python train.py --d_model=256 --rope_fraction=0.5 --bias="all" --init_std_o=0.0 --init_std_up=0.03 --init_std_down=0.0 --warmup_steps=200 --dataset="wikipedia_en"
Each number is 128 + 24 x the weight over its row's rms, rounded and kept within 0 to 255. Layers, rows and columns count from 0. Numbers have three digits each. The size before them is the row's rms in percent of the matrix's.

# layer 10 MLP down, 256x1024, rms 0.155, rows 0-191, columns 704-735
099:134118107143123139130125109111151146130109128151127166103116100106101138128092159128095129179133
104:125130171096122104128124155158148138160143111110154100140098126116079099133104152109121094121112
099:109207157133123098100149123142119129105148152115138151102148168105120127093107111111165125105137
097:114182125138159118092148143167095121131159133153118128100117097119139126059120124128125125155100
102:142110086137113150123156129121143122114104138119114126110159106160164132125147119124144157150140
101:095085118184145120138126093141126109199143165093130149122128126100153118112159144118170133061160
099:098082179123151119098138142127137159160075120127165139126107142162168109130116100126143148135094
100:169111119172137109126112160107139152125180056110147140111066142131129117119129167125131116135128
104:133100149147136129154089125147094186132172117147128142137151142124129117157150118122154144128139
104:200132139147140146131134120136146126158111116123113126132119122160123127150104129149099133091177
099:158090142194138163112149145153138109142119141098084094134136127156128091156102095148092103111125
095:115111120092109132112092097083082134169151149138113154136111118100122116151126106066158110136161
101:158115136156160096126106116189130147095114147123130108152103083129149130117151128181115117097118
097:131118102111120103149136122143140084113141119078102174119125151149145084107095130112128092150113
103:136126118127141108139165117135102141113123085078126111118131108132142151140122137121183097191069
101:101127161098140103137121145111115145095104116107120135145177140113139111145124146145146113119152
103:101108160139138102081169128120125167088110168135108147103124143145106115097131101113097130111092
096:114147104160091113166150123102142171150135126140101119115125152152135108110130143138127125117119
099:160120133168109155134139129105128111111114132144155123123132107139167147098085109142130161115145
100:136109131135127119140110100103122131105167113118081089137124113158137136150132182133124142172131
111:121165164122173099095089120148145163148086144163101140104117151127163113079135145116123137114129
093:172147112133094121100141101110124138124125119160089144127139143133110098119109090163144131116137
098:135091165127123122132126129123170141142099130134128115156126100096145112088103087106130133127112
100:121130061202110137118128149102150119103124157114163126137162126142140135125129062123142099118141
097:106103156155116162129096141147136145164106160127142110163148192109150130138120104139121130115115
097:156138096104121125162094129119142148125099109162159114123119113144079111078092117125078145142075
103:098124159133118129145139108114143112133114145089137139138128157129168043122102159117111128141115
103:118077161108143145160079175123089125112123111098082059163149145123148079133140111171141142116126
100:077114152106139097149083120087136151161133097104084088117162139127169169109167177139090148156106
100:142142152141145117157153113110161121137133125147086151108133137164108083030119131162117121136123
098:142124145148137126120114114096084160113147071155140144094142113147177165140127120121127140171134
096:148142128127128150149123145129081149176171099102139146113151110156100124130109093122112123155104
105:076121160112126149170108143143167158113102112123153142133135128129093167135081164158118174158110
102:117146134092104120120127133124072136120150128148140105121134105155145109129115130167181172153122
099:115161117184180115125109103139095153116089147139086141089161121104112143152106145147121125105176
099:106134104164136144129110136154123151162136101144132160164108084148137102138143187137098090078158
095:108114136117145097131132148111091127139147121139131120129184129177177168128108124114135080101142
098:068113148115111178143123153087094086153141134074123189131141158118088158168148139184094121102080
099:099145101138129123164119114101139166097149111123115167145152159159101136112122117119146111127131
102:146160165109167149123050132152127081123090149086151104170143093107115126110125085103126106107160
095:141102106087132176144118096176098162121085163127125153116126164162129145121127106090145133116099
103:148112109132142168104114129143123151156129168098113109122133097100131180080143128125094159071083
100:157102116116174097105143114126127155084134137111109151178124133139129097119110152120140129134173
100:122125106136135109127162136111136140079146108142158104125173125106135186133155072171114140122128
099:124118113144127105102170104148141134139191131090170168090146123117147159165119131115149105093171
103:132136112124101138126180122105109117154100107113123192115120087125099140116116135133149153096109
104:118164124126138140121171144126123134128150126107113143184130102108108071143111151076125138125107
100:130111086143116109110164064157136134160096155136155129203110135138109132114174106141110134123141
099:155123129144122084057129156164094102147125114166098131103097101153076072110138120092151103175146
100:100136146151120165090117147110187159132119119128136144142111172103138133119146077157100148136096
101:164125114159118149147129104091128082138094160114097055144125116111095081132119152114124098139115
098:113145152114104163153099131168105140065120130119105107138131106107146126099160147113120146133145
099:119137106130107135125137094142109098142128117069128177135145153090091131168127169146092139159140
098:131171176171084106122097130112125139130134141139121135150102125130141116196138097179119167165153
102:088093143121138135116133093162110150157124129110154099166095162125126173153124115124127095072125
096:121137120172139152098150120089097158108155092166140084118173116139125106132121146162103146115137
101:109189096171160092135111114091134081176143142125115133107132147123172137119077137102116127140107
104:142118152154138131116148156123131129139154160159151136174138121102123119121156156119152133143116
098:135118099126112141144119147165065134170121133128070136148121124118110155122128104124118140117104
105:135129146124176149113120116126135094154106115140158109134138106128087147144103133106122142092140
100:148153115129132151152134156116042103080102150103111137176114136077139119127121145099153135171090
102:118096109103101115109135155096169104158118111144135098096130100082125182161089089120115117100141
098:108140144089113151116137159104140160119092134117124095079130157130123090122156182123107157131132
097:124095142168164145129137126086162123102112129126118162148117127163099120122153096121075142099128
098:090107113161117121146106130137111104107122123120096120096125098115148158138133134144137090090132
101:165135124094131091122170102143104120137138139111165159121141092143130108144114157099094127152116
095:132082118105114115131097130116141079107103100114135151129112130115178163119117148129155124121143
098:115156165103101087125107123174136139108126171140130123120119124141106136094076112157089163156123
097:105143185098144118153133158134144104111145083131130161137125123124121148137152181093147109154143
103:099114103089125111115115146122149168152149094101157126151102072117141182179125166131127154114081
103:140108139099099148162111148092149155133146095082113141167120143106116143097154098124108128104159
098:143143113135165139168122162096157145147116106167158118117097122123123139156132125145151104123128
102:117126138161090143131165091159143148115119140111139171112078155083127131121126138148134111087164
103:124091115098094099075145154118127156190125106150114148144131162110141133139133128121155115123111
103:113121154103142114110122095160114139151149119136148140111144124151108119157147109120115136121106
099:138118122147141093122161133159123105128132108125113105121087158106116108106095104105149077138123
097:112113150144128122098119129142158110167108112129127089130095136107126102126102111170099114151109
101:138158110165140148114158066154108138139131122141111106120175131129141110183106143133115119105122
099:134163125129104061120117112142174137096107094116136145126082101157133138158127126132101082092152
094:148138156152137115159112067183148126139144161146123134145061128087158133080129138127207132119157
098:107095119123107113137105113146138123069137111116115129128141151109116182144168129141138143123138
099:169145160076108130100126134118097112126107129127114143119162108133141151116163113122127099085125
103:143144137101179119084113106103103122088098142122138143126098122065106120139151155155169133147115
100:101173097149114105144135126094148103123178114117162168120111164140149107139154119152104109105128
098:105151188096106119127090097154123105103101147124128110186117089106152144076138142148142142126133
098:150095114126158130087140134115111139151140078123149136144123157126103153072137137139078111095142
104:159133086131091163122179084147098198141124164167113163071124139185158149156158143160131119130114
099:125127132145132121142171184143131087128171126152162085127127139160111088105123117148105147177115
099:127122082129126173141170143108129168143145121075144112089127137084128135103109167117112132102124
102:135147145174184109105114127123117118095135106107141146146094173132083122116166161121106154139129
100:090095105097102148123075109149112132152145100119085146188158114104158102130104121115126085081133
101:132145110156118121136123113095130144120141121153134099131157135098123143105104083143124123090098
101:127124079126139137148111118141141148126128177135163192134139127124151153153105124125140133144129
099:084104138186129138136140161142086126129122068167131089122129116110139112143172097139089098153110
105:170137129135169120110159118145108148138105114124124108135165140124115132128095143121094144088143
100:148132126111170114131085123103071126168090143108134135114171112124127121157124092134100146103151
095:157119145097117126109135126121127115178138088116105135124116121128115153147127125095135119102152
099:121141151099124142162154174107166112130136148120147142122143120080107107100118183132091137124126
100:093126117112127135143142133086114131146111123085137106093115130097150132102127159148104120140121
099:135136128124136108129141126141135127143123110158112099146098149099087085150102092099095122143099
099:078123180133158134147126168147116114158135154161134145130099128138135097064123131137132152149128
097:111114136101154121156094095100110122142144106119079135100111127098116175137126115135103102112153
101:167148127096113160137133161207139103146133142151128098099132118135144125090160079115135148155158
098:151108184143088142144130163107166157104143157103116132130134117156129130125148190116135127157086
102:130121145144097109133175151111164162118119133099118132095108166137117111122130152084156134136118
099:116104153109127165169103145103118142120148090121158089159144103145101088149131114155110162119152
103:112146182140134135082112124149137104142159137144150151150153107144129091121134115097155173121138
099:131134125099148136100150113141100131173151116113146155200148122114068107128105138140137125110175
099:167133137149118112135136090113149117129166158160164118150112123147141115112139086116159163157169
102:137128176119110161116118134146157152117125145128143148141146120099119133126132138131104112165097
103:118116119123130113182152087096100158092106157161128086117105104087138154094107140132099077182121
102:126095111135159141131167130106169168139172140105146156113121132092169113129122151121145116158102
098:175072093111125137106168127125140148142130136125149167123117129121133079137139097098148174113166
100:180145106175140167121110165147135080112123127123099139179140145159110105116113106140125097132113
098:101119185160139067143087131151141138101099127157134138122150128134151106135133102186135152084112
097:111131072133099105131146097138179145117113102165114148146117132145115140159121121127150092135106
093:101129139133111129163164118135132102121129126120096124096108109098150158137111120156157115126190
101:176095123079159123121182096120152068099102080136118106113130138109096110108105106128131120116174
097:126080085139154124095135094125170103111114120088128172126140125161102117124111151107117169136113
099:124118136144135114119126114153140149141140137082160167140139095143118148179138140142105131104155
098:124070159166159135140101133105156144144127142139126107127131131161111107064087152120120089085136
102:078111167143110128154095158110146139101086104102156104145123119171094090169113117106160111135118
104:082128107099102150096112127160136113123110098148147108140129139147146141108145107096151203152125
097:134123134103126154098147094085134114112162138142132142138160106141073135080120113166118123137150
099:098152141132087165180116124120175095134098158147110130158125144080155130137154126125147129129128
100:127091110137134133124120138148146123128164075095115162134124074190143111158129107098161116123117
103:121116098105123133176134147122121124134148123152093150092136094107179181161067137152135139135121
114:130115127095152124126142114121105150074126135157173126144112116116127160137105105134113145121103
104:134137141074099141188140164159136111145093102132154131117173122113167118141129111121131131105129
103:098144108137094121151117119111111105129124111117123153086156143114142171120101129109167132124180
101:113114164137114126143103147079136076146100127153112124117135097143117096131097097098087135139178
102:095096131128117140107086133090098142111111138143090114117084166141162162143122129115136119134137
097:163096098147160098150123137125133137122079130179102157145057132113096127116140165134145095128118
099:147076151145117144100123134162117071111108151124148104111120111093095128127118161106153115136118
097:154132132139120138120124159121128070128124164143121148143112140121143137132109132127110117130111
099:084174153119095086152157121101117101131101147110147141083134123155100207148148129140145125075139
100:102081132143084137149133156161095136101123122112128178154144174131138117132156107125132165171139
101:085128150122116131117131146147104176125163131160104090114128117176176110151164127092192159160147
100:093119163085119126147100121132200126148138138123102147137145116088098129069131111102136141097151
105:137145164089099104106122085120093085127126161124135136100091150128119195152134132093132115140130
098:148113153141199131104085145116138095148157134119114105103177156106127116143149137146117052105118
102:165089188166147146107120101162147127094143151086142095117134103109124128124133113161143134113117
097:150140164118090142114183142117139150138134122112169144117123119139132116160122120127111161151128
101:135163090136103169157118130127112140164123099129167156095110197156083170155096166152104122137092
098:123131153163156155123147117079108100151170168133127101161100115135080109158175075138128129160106
102:082145135112143109099150148140097124139139118115079116145118120146125120071143115148166130140083
099:154139116142111142178134146152096107160137152138144104135104157154098125131130127118194123129123
104:125168140096100162154123121114136107117150099131030152107117097134129101121127113134097101115116
102:137145103082118173218144158162110123151100122079142071171148123117090122117083147133068093138108
103:142134086090139133142133165109130119110106161102145134082155163129144098086119086162124152115153
098:104126153108150160143112165087124155101160130210120146131132156143096108146151140141110125155092
100:108133124138145122152127107159117131120105158171145146114113082129044154135101142119130110100120
097:124143104101132132136164107081112138111131119106125096163146109148105145114129159141111136068085
104:144118141140140121169133116119092107116125126096124121121153125182104138167144092115150088115103
097:105084085113163115141160086130158082128156151065131134082122094106168135093145147104135095109141
098:131180099148169119152158149082142173124106126119120133111119117120134135103143152098126121075099
102:156157113089127154139075120116116132118112133147124125106116135139153153153127124072143107146135
102:147161140126148133086168124086122127110128135135106149124105151159114138152111142109110157061104
100:111113130093085154110134127101079104128126145115142128131114166137116118144151107144100124176163
100:155173121127217132133109132129134115080146115145147136111127133116163110101168171149148130146149
097:125100101104138114138120143177144133118120168120140135087139116130145132127111162126106152158125
100:123098103106116135132166143123115128111178122096132166142120153146154101100076143136104123109099
097:141104101089113097095129141109135105107137132146103141136142122154085145087114124051152113157063
103:161149108155156166073124120131113056097092132139139103135167140097144169143198131127141143095138
100:130105117133159098134114123141120129139143126151117146154108093127113152120091121146151120129124
097:121193109172123120097122163171147104135172093127117129151135118108139172133115090106122117167098
103:132131153107116099123169084146113177126157161172112144133113171114152117132115133044124099167120
096:115145157166153157116123146145156222135143135158155094111175117146108168161071162094116122140135
103:133098142143117123094108148116091171121141102109143096161177116142167129115143087142116131143093
095:175124089129137112149109142116096098137134141169127121111100137103148108136160117143106109101158
101:157143088150140079084133111119163096122107095121127119115111170123155146174116137068117119115171
096:114152140145132087148122143135134096156107174120086141153129124103165150105137102112131129096115
109:102177127129116133101131128109136093105120177087138102118120148116126138152154114104163123142134
100:135145125129110123123103132112076102146146127154117161133140100072120103136125120121141109176146
101:183138114147105104151109142132115093106152151135139125121137143076181134095097141126118118097119
101:132134098136141098076116126155144155119151150088163081106131138114153160153162094106142110118122
098:097135124161090176162123135121105135153174142123133153140143143141160110129121132124148157133157
097:131134094162145134113142121166141096180136119118139149165124147141116168154120133132172128159139
101:119134133105158151139138122141128157131122108137144066129104081148052109150121157116180147113131
097:123147157129114129142104146134126156092158147148135164139128177116129131137113122108169131107108
102:178090176163154135138105136103141136131116104142100097130151158116130129117185079129132119108099
100:117131105123107158126131098141164139112115143104124103173115103112111079123108118141124134143084
097:141081107127133154148154153135106116135125149121093163149146151129120138149117127133152118154148
101:103149139125130121143139160130137167154141134133129075127084141122115101153149146139169117155096
096:120145061120118115106146096145118111124131139168149125183113150129166111136115084134153131195134
101:116139139137141126142095133170150135138112120162153108132153086124137173145129127149153176144153
097:104146125136122117143141124096101130099135161162123154119140122128157153148165118120147158105107
099:103123077130114129152152160137084155121147141128113070095124134112121126129109128115153059131160
096:104131136118147136090124215107121123143153102130166067113152150127136163152115085096141133139128
096:131115107100109100138089118172132142117120169152114157108110136117167158113128120119127115141129
100:110128166121103113106066119122143085102125166098120113104151137212118125162174110113142068106109
094:146137108120105135136094110135131126163159113124133080159099105152111095145137131151078135143098